config = dict(
    rope_base=68900.0,
    bias='all',
    extras=['shifted keys', 'attention sinks', 'capped logits'],
    optimizer='adamw',
    lr_head=0.00361,
    warmup_steps=258,
    decay_fraction=0.746,
    final_lr_fraction=0.0,
    batch_tokens=16384,
)
Each number is 128 + 24 x the weight over the matrix's rms, rounded and kept within 0 to 255. Layers, rows and columns count from 0. Numbers have three digits each.

# layer 5 attention output (transposed), 128x128, rms 0.137, rows 123-127, columns 0-127
169134132147106075156140112192147137143095179085132134138124111138149106142115098098100113115186169127132081104135087140139106119155157085103098161145135135087156114144130150144132133155108114108096139174132129105096086123134142103089160129149073114133131098143158134110114153135173081111120112066118097162164141131086136170119111112135148134097111115139126124132113172130132174122085
136101137105095133100149106149141069142124105159117128122153139138139080148075125133140147125087114105147106171130107175098128124113150104132112134115140112135127168125092124118094109104108143119172142093099139158138122081108110149124121143126133135141098155134181112115125117103074159107138140138140131150126113113130145133105173150121121126154113107097145092096117140133137116153129
143109143111117132124128099128109078134146137118147143145155118156121112144116123135131139115135120113122140127146120141126134096134142138124150104112154126121161160152111165117113159110166142164137185113114112152181131099139148099134166126163116139112136135164121115157121134117108108104108118102126116141128123117117114124160129134155102150128117098097143089133157173089135132155112
117119110082150116111107154151136069124104101136114128127120128119120121135155133150120156121136111146093139127120139104185138144088123123160132108155179143153128145134057150119092145122142114120199145091116147169178150150132118113149140109134122132113121196115150083144109092118076128082157130123121123118135097121150146114126174175166111119132138117101131083100132119122146129176149
108111164116105130128125123145138084125136110140120117139158137102147140137091092163129123146106140164135161148106157135173160144114165109154190111105169081127084158111129172160120104146125136127143110103134120128103141084089103131122121121147175120149103112130141169108096148095101147169139159167126121130170128165154130103155137171114099137166131151151130124125133104077127115138178
# layer 5 attention value, 128x128, rms 0.133, rows 124-127, columns 0-127
135133142180135153122136180148150159142154095146118164138145177143099148161117139130130153132133121159130142092167150134119141097144147141156117061142169097114090118160107109154148090119104150100122107108134133107117137118138129146099096111127125119110139108138113104134104118145119179147103110148111094121124145080127136153123120152121131085112133099106146132122138141110079134113131
123118127135101152144093168135142129113155119152155147118130130100094150124119160145167138141148127124100110127165158122163094129113121132140116069176146099101124120142139110106116140117108114137132189133106124134109127124109096144111154112103139107116168130160141098132163112176141177106121120135171140115122125144123129118139130120099146120146127106130101172141139100131158131096127
113119099183129151136070146135167110157145118126126143137130108165121102129164159125108136113122121115165087152179094169139088109125134146099132075174160103143088131152124134129082146119129159122129133139137127109102108126105133107076095073130154135084126147149105111122142057127108152174157117154083127156098110106118137156152086142127082131132093105132141163137120163104140117086150
109121108176096153120185156116106143110167126145119156171059121089142108153119163155141123114122135137129146101169137153130127133136168151106098143106068118085091079134122136150111151102173133065117101119140127145148080109120127075134095133128134140146141082086143135141115155158112159105113100110090138161111137110090149161127121112122126147127118115086161169166109123098115138165126
# layer 5 MLP gate, 384x128, rms 0.137, rows 0-33, columns 0-127
172154095131141152114098122105077133137112117129144152110105138110111167126126148140085136174144111116085177086168135125119128160142148132124129120102107090121183120125138161153146112133141164135122132177112127135129138110128123118130076090152162123110134147115106131101128156146094116092144142136135121089127121159079090129150116109143166178113124129110119175136151160100108104117177
109123110107138086116080164132143131151092135153118095128071169101146139092109135108155143182110138126099097119138157103094115127114155127139145142135135059139151137149153149133141182095148151136082156128127124151147160081133172118133155133154154110150144141112127126090101108156123146112106136145136114107161144115112123124098095116151153163134145158114109120094153161114145082118126
151141117074129127107132159130120175140129135119117147088116134085150119136145097121104135108094094108094131141136091145112117136118106091127111116136128106137099130111129118138141124122139128121177107145150120120144134110129116110095096157130179164170151102184110083119117128170149098137123107110111074137147131172180149152114121129103170098161143123111092132136120159142180132149109
144151125155130109133133156109100141175103090123136103082110142111127114105143094094140124168125111117109130088174099139122147137161124143119131143128107131114138168115103151086120132126181110150084126124097075140100141081115175147112135151143147120087138117114103127162107131149135149114102128107135156125112091092128121157121146140091152134180082109154143120151155156134086132124140
182136103129152086115135132130149117134123105131144160121130113076148113115153099120118156118084124104085101137108147150139081131128146107162100117114123085128085126146135099112126118131126120119143152152108144128168114099139098097124108138142137104144131105132131146131142124128121107121114148087136100121139112132129140147109106145091122132157110142120104127163115127145127110125133
110152109139106112105127176109106096140138119113137133108126115136100150132108125116084167140133143122138127111140120140094132095150132173089155135129130108120155153124145133138153137136148135193161106146136186113130154090128138126141110102133109124118111135132114125145140152116125175174102091136129138103127096138133106142144064166137131142151123117048116159098178134118107120095138
116130147103160074080107147122126085102071118161147110125113132132159129172087104109084122135114145159074149148126124162140104109152159186133133112140080126105098131134126156067175198106159121103063129087130122179130119071132145142135128112143147145094142123127098131096118170127138168103131145118175080134120121171153099068106111171126141104150161159103132110116166137120110100110126
150111140110166149082121114111145138120121079106082166114096125161071129115113106131124123146116140083166132105122129155129122130145101183086105158154115139125113099155123122085128136143114103116152109092139126152164114135078112081147123182142102109112105155093089145134114141107118116162144109115139091138147149166122131118078088124107154165101123149102119126122107122150106117133144
135122141098132131115101113073132086136127127130123129150121143131125104152140123146122089182144144108166100127115125126135106099119126122180148116146144145149098144143148154129162109118145109129110146134104106157122139133133120126108128152121141148113109127112127155101142129162149166126118159134150096110113181147154097095092118127116132089157097141142156144131149127139107111131126
133167113090159138137137141119118126156109132099146168124127109153131137140114119114109139120147144110155144121171102139155128127113135119150130104104147154098115105153102102117147144106117123111122160121159143127142099157106162134171107100142115102131156155086108159088140138121126111146098112134113138146128106135154083117119135120137107129132112114123139126081160132118098104123115
170122074132113115119109150119109131139102111132056103147090111103115179104095097133207107185141141146090116113182119137088117178114123153102164152120102103093137124097164107158154127108136104147134142123126150165126150101112138115144091118179149057137125193138089099091168143097129156136115135141147156108164191086137127154127083090087106093179128208101155120140145143128106097167156
175131159136113112111130115104120147155099104145133105140098157128087165099148117160147143121141116091160126114140132113066094105172107150128139143089105099128099117128145107117148129109148090184147111131087150183093145112144162120134114122162146146135080184127080111105118167108129119150123115143115134097164111140133097105109085112091158112139144141109132100145165136117114111128130
122098119129143121125133153116153083144104139127109092112083144140138171095137121149171155206127158142133156119159164138090138189110125161149107118145101109107133147161154158143158168124124114150127139084090153205131159111110128127108139152155120155142132143114118121125116101117151156151105143098141102136107199107152128135091150154116127137130111173134157096149128094116131126137137
107142098109165138128104092106118137162136118152133116096112117112129113147137142161104123138136110138158145110126117127156100144118129139120157126173106090104149146126162118143133183106129126146141164118160129183130072107153118132182164134143157153149146130160125109108140122094101143105116162111134148175159132196129120144135116083106121140138110115112158113108133093115146136129160
125121131126105148121127111128117108139091081148114151130115120132144136128134124127117171112122172144153104136133124119132104138121107172117112177164145139136089120150146137094114168124144068086180147112094116146138154148110115105147160109178140133134136154106114120132134133115135113135126104094117134111103156106146136130117146140121139127121108137090158146065159166135139107134143
129140153101124132106113087136146118167101116188127161159096121088117174103065119106194161158147135083114121113161152118107123112128113141127134106130125137158106131136155129129142126103148096131103140092131165161134124149136113106137127135151141114174115158127113095110104131146150111184133086123138128169163132145167130119147124106132168124123107160077099130125114185140164074126136
129153121163126116142077155123124092138130137131101148130149132116119140138119154105111141121148122115159108123169142088121161133157138141164149078155106148118096118118139123118147106110095114152107111103151129112133115134127106140162119119151160119124153130108110135103107143132126131093130137100127146157154097148133099122124124108140105136129105108127134136097162145097138142065121
180125125148145106135130117109155144120101104116119100094141149109159154105123130130084172150113158130130102115161091129140088145163107142126123121120121109127130132149153142115152138086150140127108157123123140157177156139092125114144142111089109103145133139116100097100152132137140113088124126114158136132124187172162119120140102133121176088142150140117130157107126163096119127106133
123128104162110125127119144158116101145106132146133134110168144117147152131150121116157136140155134106080081124159116090108145101164105153185165127144134121115145117149169168136176133110158143146129149095135133152114132126121096125132133163161113121152135171096111157103143124123127163121110115134153134116142152146175149082110134147109128155121150091128150164118145135128134114098145
141120123136111077114091155130160128113127081139123102129091136143121202091169118113169122156122140117155110101144098127098090104130085169132121144142152123134148130098167107148171131136141094153082127114126111178102163081121108108095135096160131127117138162108097119108151125112134143129135113147099080101141153116124100135142121111096177107149145134134121114110162167125141099162165
113129105124138136143081137147137093162094100126110107128129167155122125151145107141138151124141130155140126135121107145136152131141095105100135125142117128113122140121115127157132154121150119152118127084112127205152128137134140102135157150126111131113122142155123112132102102102105149141130130112133125145139099130139122112154127135145127128142135134117133105120100109102140105117155
124141090089191126104132118096130156135121110129154130055094167125127101110101091099165148153147105109114159162124130124176110149123090130126164149154088128110115175132135167105098147098130107148100133101146125145094168130098124125122174178142152104101114125126118157138142154097133124171131146125172128096139134144146115119118121134096113100124099126119121123136130127112127151157151
153117115140144122136082103110082140142084123163098106115116138084150184124117088105133086146141105082163103088123165109086109093152102162114174126112095065119141113123161161177161142118138138137134133073102134127166149126106127151123163148138111126120099125154132121129110164083162105111160148169113157134149136093158122141131086110091141133136108192092136108130155147163098107140165
096183111133133149126124163112100092138098140152096155081096138103164131149157157107135137130128125117122078100174136157132158133164092169185154112204078107113118119132154156127159108135147115141161135108148130122191115105100122146124113134155159152116167173138088137129109138128122125171102145094117128119163125118116079096115108146141089139157159114089119113082122133090103120109139
146102110098103113104111098120138141159105144159137139113114144088153110146096135133145155106137175097093114173183145120113118129176116158108124136150108134084112105112121133106134157113138150132117128158128134146102082118132120148122154134118167112091119133171102097070154114129169145112128143117188138117133182133149113116096118140156127130167109140100143127126114161110096114131156
141116091136171096089132160108100110115079144106089111120119109130143162129120123084078166140148140107122119098175143097110124112122139148111122162172129132130102128113159152103122118081134097108092097136098178139129149127111147130098175167155104119134140154129122098118147113102147101088134136136146126096149108174131106101114078129125129131127099134117138101144117084101107119105127
132153144165157123114132100122090127129098125139144127111174148111123175125133088130134180127143106131104132133145144117139120152145077164134174153094158125105112124121133146134114138076146140077139129134138125154127149132145071138137125133117124149105130153111159119102119127104141172138135095146163113160123114140144122134131083126111199114109154140110142103090148136099153129109122
179123097113103111129127134078126133078079153156167118069090128138142137099136132113128168127122150138125105149150124121130119157103118133141121158121146099117139136141150134120167151101144085124142139139097140140114149130160176147119151100114159125128154116128116075100129123148125133137148135086182126116158109150111085119132117157127148145123144116110122138112123145132108125098157
166109098173113126130140103117105161167140091120150108138106124105132112133118094107121159126149145141108083113139132125121114100151106146073136098130123117139133103116122145084125147132139142147137142142110116131139088120150127131151110139148141111123104162138136111153189163155127158117169124145165149143098082134158093118135113103143155120131130108142128135140123139172156117120139
143138098116121148124133155118118123140115104114076120109120103117130137158142133122107095154115122093122134088155131083164136178152143147132150091124106145083133132152153178139170108117125104157097134106123138121116121122134115125159136098194129123144137136119117156131142114111152110123116126116155098124112132153144114122120139082085114171169129132089149143065189137131142115126136
121132120144158129107090127104116148141141148125123103142135146119121116120137154167096107123133130131104137106155112097121149151151165087140123132136114106096105131156143150121141114157109163145100146141156149109135100110163141125164113127165130143157131151157121122117125179147125127113109136068125138159155115148142088127097091088100121150138138166137122132124113084138123129127139
165116120101113115070126069166109120136097117145153126141096102070126111116130080139151127118140147082105117151100121113131121130159092150104146192155146081111134119141126140114180158106152138186173140116106145144137116137146139165142168171153173133105113134107119075130191141096141111094149121093163144101118189136202086173119095150126126122120125139129151109123163146131069097139147
121118114128113070130125148112158118127129118128122106119153156135095124114143155180129150152154132170134129136134127131134100169171157141122158105098102093094135123102139159102106123128131117129133163130152178128186112130129149107142086136176120132111120147119115099141097168151161149081152123110108131135105180120116108159133106140137130173115129139134142145127155145100125095131115
116110162146138146134150127094104124142115108156148141103131152119064155089125144157108143115141123150107079160130113112098057166167128121124131144135121082121164141100105160085103119097109129137152157119120115127149116124137156117128143122150142117115128125122121102126144130136081087140129121112181080134155136145149150105149136111134126108150107096121096107165133133154108120119116
# layer 5 MLP up, 384x128, rms 0.129, rows 0-32, columns 0-127
174112086126188116126115143081132144064155107152112120119101141145109101130155104102123104174111086099136133065182114107132152142097137143149148095113095119118116117147084091134136104127127119129088108083114164101098127079119127135115133128126159120109108128119113134137097121133116098133134175133162146143157096123161117112140137139109137113133069116162057132147138116144107106117134
151171097115100115083133093101079122105106123140143177115132131129092139120142139099081104141158143113113097129145132155137146090156096163112163100150122187130103158118113181099149144126144069091141145081113158107142094119127154116148144126154122105133078135145129142100145136084110107125139117102154124177138125106165117119134093156105110112162150107101126117141137135142111106123158
073129130132126134120141124107137102122144138116118112151136109150124131112140158120118134145162137134147140125152155101147147098121136117146165111140155173109132136155100144120128125125124160125137115107171120080095124119142147119138122081131109087124145141095119140130113148120067120139137108099143163113122108117143108151105167134191064135126147109148120145136148094119102133105154
160126138118088134136135140149141165153135133135082121141079143124125154111120098129114079139152148092120144154145069152099133134125146161124118143080117149089143148131113151135147155122078148131116119120141128116113177128107115115099096106157114110133090149124146155124153132136136146107162141189110115120111152120112117161131088118125113127118159131106137137127110123136083118153098
194104145128161096149112108153154102139126120159134117107128109137148121119119130172174150117128136130125126108115096165122115137126125122098082128091104080126141113127150096137137148130110100137109122136051112142175162132128115127147174172138110096117112139173147155136130119144120123110130136143138119144121137162086130119147118133084156153118133124121126090144113164168104116142129
127125162099141094146129135096073133147139114138096144133146162144124130172144089154135153124123132152134083099132118153098180087096130101154163149103127123128117121143155117120138133142099120155123160086140117125091093123154120098113122180112147121178110117113114142111083118129104140117118133118164129112149132145139081113137177139143103094145143091162123103140140129117121111107117
124173113163113135108146104145099171176184163162084112090160132110155125118115100134129155181174098115139087143157100135129122142109113086144128150136114097099127146084131093150152090115150099170105163148147119096134139145115114117146129149126126125125108087147150126114126145127134159143110117093087128096132127142148141157093166082124169178123127145094151103122104129120130161116112
150129102127133137111130127148073142120123129142145096092107118125077134125169168106111132123089141118127150102094136141188081115096127114137142158171157137140094136108142121123145116119145084123114129120104112135109119130123104126132132123103158139127125122152106102137156093156130109170151176156144149121090104161153130143114161148149126127099138167153158118145100119119210139191116
128138126121138191115137119122117137144127140137100075110165104116181112179115152082116148103134126158121156140130071148137083147102130141154150135105106093116074082155135118137111102121127170136116082166126112124120106109094130124128140125116139142148135119167129154142132141146128125116134136149143136117157136118139095114168121133098187079116087120115140129143111143116127132098142
099133112118144094114137108146193125139139149153131112143130111132112168151082158119129125127141135143138109128135137115123139132156136079110110196138120133172116141140153113142120113117114128144095099130126107112114116083126132114151139149129120117130112116130137135151118103149146141130131094112130101108115115118131147126087125166155161119112142153113161190159121122111125151098159
176174136096109158132089108093119137105143127067095106055128201092127119127166089091112205133084098138146126110139083193113174121151040126126124109129153105137163183103139101146137159123125130177103167155130138155117172135129159135156127180075116089134152158102078156127133136163154145163049144143163103138117077132156142094154131172137116148090117120121121128101108110117140157122124
144075114137124133132162157089151095161124105115137098166122150146101164112137086177149172104131096108150121132115126115088128112125151108131143097100108074144136131113104116122100124096087129181187120130175132120130107116125125120123078111167162125129097125097100133146085139106086152136125118161133121112124095178118136151123098118167126126177161125154132133137129158100100105131115
109126123142123137117129117174158119147154128119128148127148116085121119142088103111137113128109101120142192100099115185133104159118146138073131137134174092097095132110129112140113077147114132117076166158154120128158159108166137114138120149107147128164134116114135073117115111137180133093102115131085105161109147162172110071083129132120148119101157155128122113098112142165103143125131
185112171136086097129167137138113083159146100142100143146108140111141124121145106088138123115156140119126126125150095167109141143144161094052088132113145174138145087119096159107111101133154106139157135099077116120133141136126114115107180133117090148138114173115125115146106116118139120072194094112090120144155101132100126133160157190147127113129120135115142137142101151154084151107083
098128106115094143134147150096133125146122135139157151160105151157113122117128131098169117157137133158125160109129141135112102136110147165130110123132119142154151117135158133151171107137083131149139108143133175125140123143106144175097178126130110154123119149113128056114175107128134109133131149161151127117132154081162169087152121136159111102158110135130153151166096114127107112157149
091144132131143129155137108132084103152135103135113173186128129127116103127148137148171135111076115125161117110101124079097092166106166128137143159104156164156084104124134100154142138106134129091092129112136139108169090130161109114173130128138109139162131168114116128157134126115174138138168099134107105142106089110137105048144181131144099158159113155130131135138098141098154129105145
139137134160160131135149079120148108127144103115142119141087132162170108180156142161150116118136120069161127089114132136115134155126097119114105140155128155133102138141134126153086128087128111079139129101125133137136089109094142141137089144123127131104144116111128143151138140135117139141128141132143113188151142165098104094152092126099101119128148106134103153116143114157179125121114
123095121125112164150144106120149102151136119122121131102119133098156064116114157140124146119152162154150093135123116141151154158103134097093108084119094145132158162136135137079080152098093113096137116113120130110165076141133126116146158121114085111141156133087183129149156107153099104085126166116132148171112083146107130149143152100131132135172124120133134151111109110181118144083120
117153101130153121133134171136121135105094124161087115156109158114126150146145128136122130090133104119140116084121182130138112120149111135151121149158119136138112178128146126161123123146129106099146114100111130158144119126148142118112098086156122143078120163160105148118114144110115121142149183150113089068108135124115087127118130121157172129150125166120139093092140147148122089140139
160141167118176157126163108138136134096146166132168160076106122121147122094122128142173124126186164087149122180139130110150117136095129093131159157135132148119110104184150160083126134122173154064142131121128122138118148139103150131101121168093119144070112151139119087109131108097126108155188125154180163099089106101138107135128102139174130132093078141115162098139113111153083084107137
153128105165166127124109105147145163072119150111128162128104148118111135111134150097102146141112133113091127119180153129075099128151135129146102133169122098149115122148151130134133126123086155145104140121135146151112108135112115133129150141143139131148134125153115105113148097098156100138129093119132113138158164149132130121117114136111144135125125097128131142116139151133112114126132
070127110133128072125080144122104132129146152110124120103129152094130143110133130152150113157116085124130127127121147155166111114117153134131107142111093124120138153097154144159146135173158152123125147115107108134138117118144154113152163131134151131144158104166134193113162093133126088151132117170106112112166105150113183157120130128148153108089067124182111150135157093146134108155133
146106160166120155127138165163122164081093128137046131137115120115153167118153112157119150116122112172173157094160162107126146104169083160124145119090142153127129122106148164134145126156114121148115130133142147115169157103098098156101187131115117131118126134145153149119130123151157066095127165131067120122097155121134144123138111111103116095109141182095108121120126144173143148087106
167131108134143106103128144148115136145149109103113118166211150172101112094119093067143100165130137123103138176142139085110166150104132102121174085131163118108135140169125145149136142128092145145083104167156103124102118131076151157104111149119121114113110076125192129097130099129119181126139139116120086119142091121154125114155111156117159147194121155131162169122112096152132131102133
084110099118125128148108136180128122147144137131114119131139127152078119155085121156116159131118126118113130121124126149124127116130127088155123131146100095116135157095102131085116099139100154174110100125133099138100160135132119166120130104105131105102138083173141127115085107106135105107147147147165100085116135085132177141125160181149101112178100144132141126067129110137101105106148
162111136137143091102118096127136128098115090149133127185121098109091127153123074144113099173135110158088155115125092141098103092130157186113129102078110128120125133123088131115161109128125142149098136162168136152083176120071137140108151153138153132097129075158121146135136122168104141132174155110141104137121129109134160132089126119134155133182095129136145149146140151115102108148159
123158147075124118119124124107130155112152129128158142162119085091112129137109109125170096147097145129140100153102082144116064103141109124112112131168120134176122108150127140147177153133142106138119132145111137136126176134134131144125155120095133082137138097165129144105142175104116111156090156123115103137113127125133124147155161144107126120124106114113124103128160120123091170143141
138172150147161106126112139179118122106139136086168047125097119154132147139223112114126090112123064134162103141146097141147079118113132109114147127137167137104161118161101140107162130109136109157116129084119144115129136111148129130137149142188165115134151173137117124130145133121111120131109074126107163169135148123115127131138117134114116144111137116098135133142106157137142123096124
134137128107166113142129087138125132110132121113144151094109129130131162084147166125130086141149154118120124133103120118134138111140104105114165112129108162100135139156124116101160123133130100075109135136136150101134123160150138155126104101125134077124102132131110142126097146164136129126121130133111126139137138155125145145088103144115109149113092147116126153164088123114118114102091
127139142126149127114148120123141123114152122112081116142131117123123088167113132090127121136136133106116161127120097086127117134131159181137120072099116137095131128133139162152115095147078142135151113118101157134121110142109139111136155118101152118148158118143135148149135096124173131134128123151112105114123162144089153144134162097095143183142166163144149146113167098158108143184107
124148123141152107115075144135109115156146135151079151121154112111150102145119147143118113135084146098134133114140096118112134095176141138144170135145118115115133125122094141151184085142112159146093177155174144113122097135147145132143104138122077155124178148183138133112114155137131127128146123079116123132139169091152119125106135124100125140148111129109075127113115150157121132092153
181094123111114140109125082142105099089094117126098096172101103103195084129146155127085161099149083138155145106170169100138165108109074151115103144139103112124127099152127147116156124085169119083159125133141087129113077136115142108098132133129158144132094119129100175114152169113095130122205103110131115115141107116140099120138104102138127135108083139118166142126146138152126106152133
128140080088162127140109081136118119110125132141139083138121113158117116134120133146123122160108130118150157100169132143128162126132145115115147168136086117098133149137144123098104102073133125115091100129157173152099141109098092131123128111102144130145142118138117095131113098165139126129187129163134136157138140130169124134113145184154122135170084167137123132138115117149134146164171
# layer 5 MLP down (transposed), 384x128, rms 0.127, rows 0-32, columns 0-127
131115084131127111158142155112118123123156103141100119104149121154116136109068141132149124129104127131161080149174146091123160116089112132104120098165090172165104125088142112105133139121154168095107126115184132094149109095114149138131121103139107135147126127163129166135117073129163128111154118112143128128125114144172144140169119136134132152163088153142077165089150109183154105144158
174169109170131126162123088110100116086156111128180141158135138166127143131141104104149110131133121096154125125158131112150110160153117206138157127170133147100092115111139095173155104153118127118171130079111155140129108134142120103113113143160118115115112167133077069129151130140147146162137113111117132131138122133150106123141120137121068106129131079184132119100168112131101128117142
113138118137128106137149151124110169137132163132139146112137113114119120102138122128120112095111095083129143135117108093100124147114120100134133100139145113138129134122108132130108131126119129107165133152155138196121145146135125133098108126105174161173142124125108106124129135152145105100151130112128110133129165118155175171132124144155154116139142142143114154169124145169156148124123
147089114155134141135134102143117167161117103100079139104105088173171175114108116127112147130104142121088154119129156109173110122112119109106103149155127142120110171115150140083152122174096110122123147119135163114105149105133104124115197111120140112121145128136115128132158146157149111090155141131090097148151125100141118141092140144135124132132130137140123130146168150161173165107147
105118144102107148146097142126122145115110140134138097113112140156111133177112171137119130157172127134143141112139109121118146132113130157101103127122139145117162131118138143129155159099154122144127114072091120081124158130128138142112114168155144122084138148147122114118117145078149147157140082130142179117149121145134066128151158089128113128108118146164118119089132127123133136130142
106135119160151115145130160157137100117111118090104157115123178134105143115114122120119118111137141120151125155151128128111139127106174126094109113108125091144124117149164112153135130121115125137092121070129121131131184090183164110101164107095183121149106169114128121143109130174113118101121104135102131114089126139110107170098147155153126128115111145121127112133159115125165147118097
119182099147194094133103143132123141130098122103119113149092137103135147188216146127139136110158151121119128142127129156119127114100099132109136165136125104148191118157119154141101157149137106122091135136130144109129138159140123113147148171121110101105116133114175168117090069150140145170121139153133089135104186128093111125120120094150116146138137115130085102114183148158121148133195
123119091093087138179135115160099118089122159136099141155160119149122107158132102103108117119128128128141150146132111119142107136158157104175142169120138126143099141101123141114114110094136105191143117153077099123158161124142130147146159103147154155121173094134172119171178126124117160090141134162113109127139120127136112151088142098135145099109105107150115168098098112134119134165123
153095129126110127123138115107159120153158130120110141157134113113118124109142109147124110083130123103141124131132105175147099127100139124094098119122110122125114142093085146093110139088105155112173118155163101122128144129099065099137092130139119128092177144150119099130129076160107134144125121144092121128182072099144132096114112093152130128132116125152121106136160149148170148112103
121130141147149153095127107112085110137137114149108166109097106144122133125122135167133136117151130142144109148132124122128123098153135125146157098136127167083103112122121125124133123093089126112165128118162104121131138161103145148121145101128089093169142133093102163144089146131118127117141142146103168161112144123121086143127107112101110143106153080132126115096139137119148140160087
127099111134092131190102152138151081114158115134165066090087169163148124129129144118102126121113085183120159130171098094153115124148100140101122102090124118081091121136132079074199118124154136131151093169107153098125131100111091091099119130085095178156172133122138145137140148136126093061141150103166100131078109167176120080165125173073131153141179084115123139137190152113126115140089
101119088124138128108127136165152114093137131107108122132121114120117135147131135093121171098137112116108115135122118150101081084120148154139158091153153127066129123092132116126105091142141158157114108077125135173133098143053137156148126143081155163164129131138068105085096159166153138143071123122132132057111127154154128128141127154132152077148132154116130113134092143155133094092109
097110097129153094144133171165126132145116118148102084118162196098075133137122101099137120114191112124135144097092135133131137119172134127094144107088126155133113117091124129159159121146114170096130119108138123126144164120136123116120123150123135117107149117128092157147114093135098107116144150123148136167154133159164110128183203143151150162083139108087132166131111130148196123153084
111133123113138104092125132153145108159098135091117090133086103159190144156118132138099116146116078125152132128095159142134131086117123118158109086099117133117129126173123182149120124109155144088121100121144158119097099140161121078134102165129137137122139119164113137123119135094145165077100126151098140113121140126129128138149108134155142152122154115151094106111156119096115122082087
104138100120166124141133088135130096130123169125104158177118149121184115129105158133119134124146128105074124120129103169113140092095128136093120139102146138143137101125129094154155172129119140117118158198149136127117102124062103151101119123110102116102157164143118104129110138148137110110123137132125164117155158146153101073115144095115138117138149147107119131125091093140131103125105
096101163140155131092103136144131115138151122086133163083128124152104123121125154130080143112154153121129132162120104116159175114138178136139103111137140128174120124100184089193111128159075156136084129153104130152140158118113093180124140117110124148112134155134172115144088103163147104106135110127098152154118155135157095120122130139152117166122137100127153175142122125113137099172121
127123134116105140128109124177131144143121110150091102090182144147066142101112094178122128123127119138101142156147123104126140128168148093127160137139101129143157140100108115095117153135131137123138174154117136165118185138165093137095150124093117149118135103153113129142120135113139112094136151116146123089115118099140150152100160108131144117110119127147133122098103154112141119117164
101076127147140099148144099117149120122149138139091146120124128119161140135141137148134144134115112089156161155154130119162115175114144093124136099131122131091114155132157150117138125122122135117145131123123134189132134187127102130135129106098118119185124089128105111149128063153131086098114142147127136124072115104108172126157148110184110124175161127109142124138114117107103142126132
166133117147113160096120147125116133132130129084149107144146133108132147096163106113156157151143104142122107087134125121099120107132085123141101134135174100125079142118167134110136119111144103155175125108129123111100109081103124148145125133148129119136151201121112122085120095166113119146104094134162164143156091156152116104126176108104130123119119130092109154095084130134105110116165
146140146122150107134125129136160147122111204156123138135133118131122105127137144117109132096132143092126149113130091142182144081142131136158146111174151166086114146187120163121164155088150092077134113171165141114084129207114109076140143116119134148079126151158127099105108114077091116129115154137148124143125121160140166114067113078130119141116131163126180133146100138153104160131116
144087145101121116072121123094156120132102104136125102145153131147124149098157128141145168161122104164122135124121147145130154130134128110157134126108101150116139107082140155137146126118115126122143136097113113165117134083121080109132094149140088108141167190102110091126140117136144168143112155143106118117115093110166141132112138158131120162139126079127155122146144107137134125123155
108118142187097126151100097128132142104110129120112113146152100102095162118104165151108128148119163143140094138160071120083160094134159153106138143140125119119135150131084088148169085130135143119124134134153121106150109121154155115148086079124103133151146143093181142125155124115112116132137156148118118162154130133136117164175136151108148113133162114090119170108146130145128107097106
102115126161117168178099124155145104173185124133090134153142071089134155133156104117128179110110149129110111162132129112117131172109068131149085141148117150094137123161148131162126105105119117095127183149084092148089124113164110145131159124108136131167087102141138150126139111150160129136143156063111168120134115156098138138108105171094153112122103094137151110151108090127125129119138
173106142130138120064073125136149126136101146144125096179185153115070166133107101105124152113182140068097173168092082113111142121102140106138131130072141130120145116146153140103142167136092104111150116119119151162139158148155148142139121106145110120150123133131101120116128086110151136148115103133150091132125131128083115187112107120069116133142141167140162119090122116095109099081109
107119106126120143147135143146121113138122125176108130120134148118095128088117168116160095156120098139141135100103134104133193173141140106187145078095118139099179098169100121110118143144082117157129133108138132094135138175117126153124116162100144112140111132124145110125121053131109096088145117143148179096107143146122117148135164127138141140101146114100098128123106121148170140107106
112131115120131089156131104120144145143130150136179106162110115184137145119118144121168061162154131117134089139125123136176116127125130155120149168125179128121168112151118125093081134148145167121117143130139105094157102085105139096092128156169167121134125152146150131110125181128104141152128140140131152167129066125107144141114087120095153121149119105154139148106133127120132135199104
136137150127130105136133103136113122159102124080124116109145100154143131136121150136145118108114110144146119139177084117139084103146154165113115132104120131151128132119101117148173113089164113164131157149112134123149183131133081148151152115132110115176134140146115129121091137112095134142126115129154107168096092128173142129093097141134153123130132144156056112121192129140118127131142
128138106151095092098132168129171112124144157145141111091114105161134133144151139167155141127105144125112115113141154094117111103083064138129117136134138096119149148171138148101176114098148117087156147147133095159152080080142172105147132105124115126148097150104127100119150134159160117107170066100138154121112136167138126116144100138098154129166151157131119107136125150096115097104108
124107134158093102149156121124147124112124133112102108137172126153127123144132119125136113084203140150112118141138121130121145137080137150096105103109101120138138115117119144131123128149143098128131100145121144162099130113144125129148145143144140139137130115132126113131105169117115156146157126132154094108115140089096139121081112144123119121117115129146091139082165119161121148111131
091096113153139087080148107106113106124107146105140181163135170154096118108148132132075106182097148114145156168119104111157126142161156096118093123119140107127095099110106142142135167096128093115132114146144150110138113129119081146123114146102141091106147076079148130126106092120107185133150131134136139100157125141108128149130102114153143135143125141127146116120119133140099183132102
153131117108104119096150148130143129123118094154136126113131123166129139150148095100165150095130152102124144139107141141145137121098094142088112118103114174138140127097109126119084148098115109115156123100124106170131146130104151134119148131107111101108133109112128131169150079074109134134132122180141104121112122127109105109166117137136163157092130079120126134122109147140114105124127
113131099135156116122136125098133153078116148148133141103109130164105140153118156106144154114111106126111149164165136107119166083130162142134093116102155111106064081178173179138107152165145127127137120059111070122130105124143135170156077108139153104129144131141143116128104160101125117136087163128161116141114129131121091164165078075120099099106123150143165129121070114152101110124092
111147157107146143128151127115145149147161115141126067123118156104108139151073119095128117136126143131123173116156139140097128119139095086122103109123112122116104148109123082073096143112132197145136153079156151126109121111135153095119111139086088162128101158130156126148139125148105152143109079104096128136135118131162101182123148112120163132138134108117138141134156154097108107130112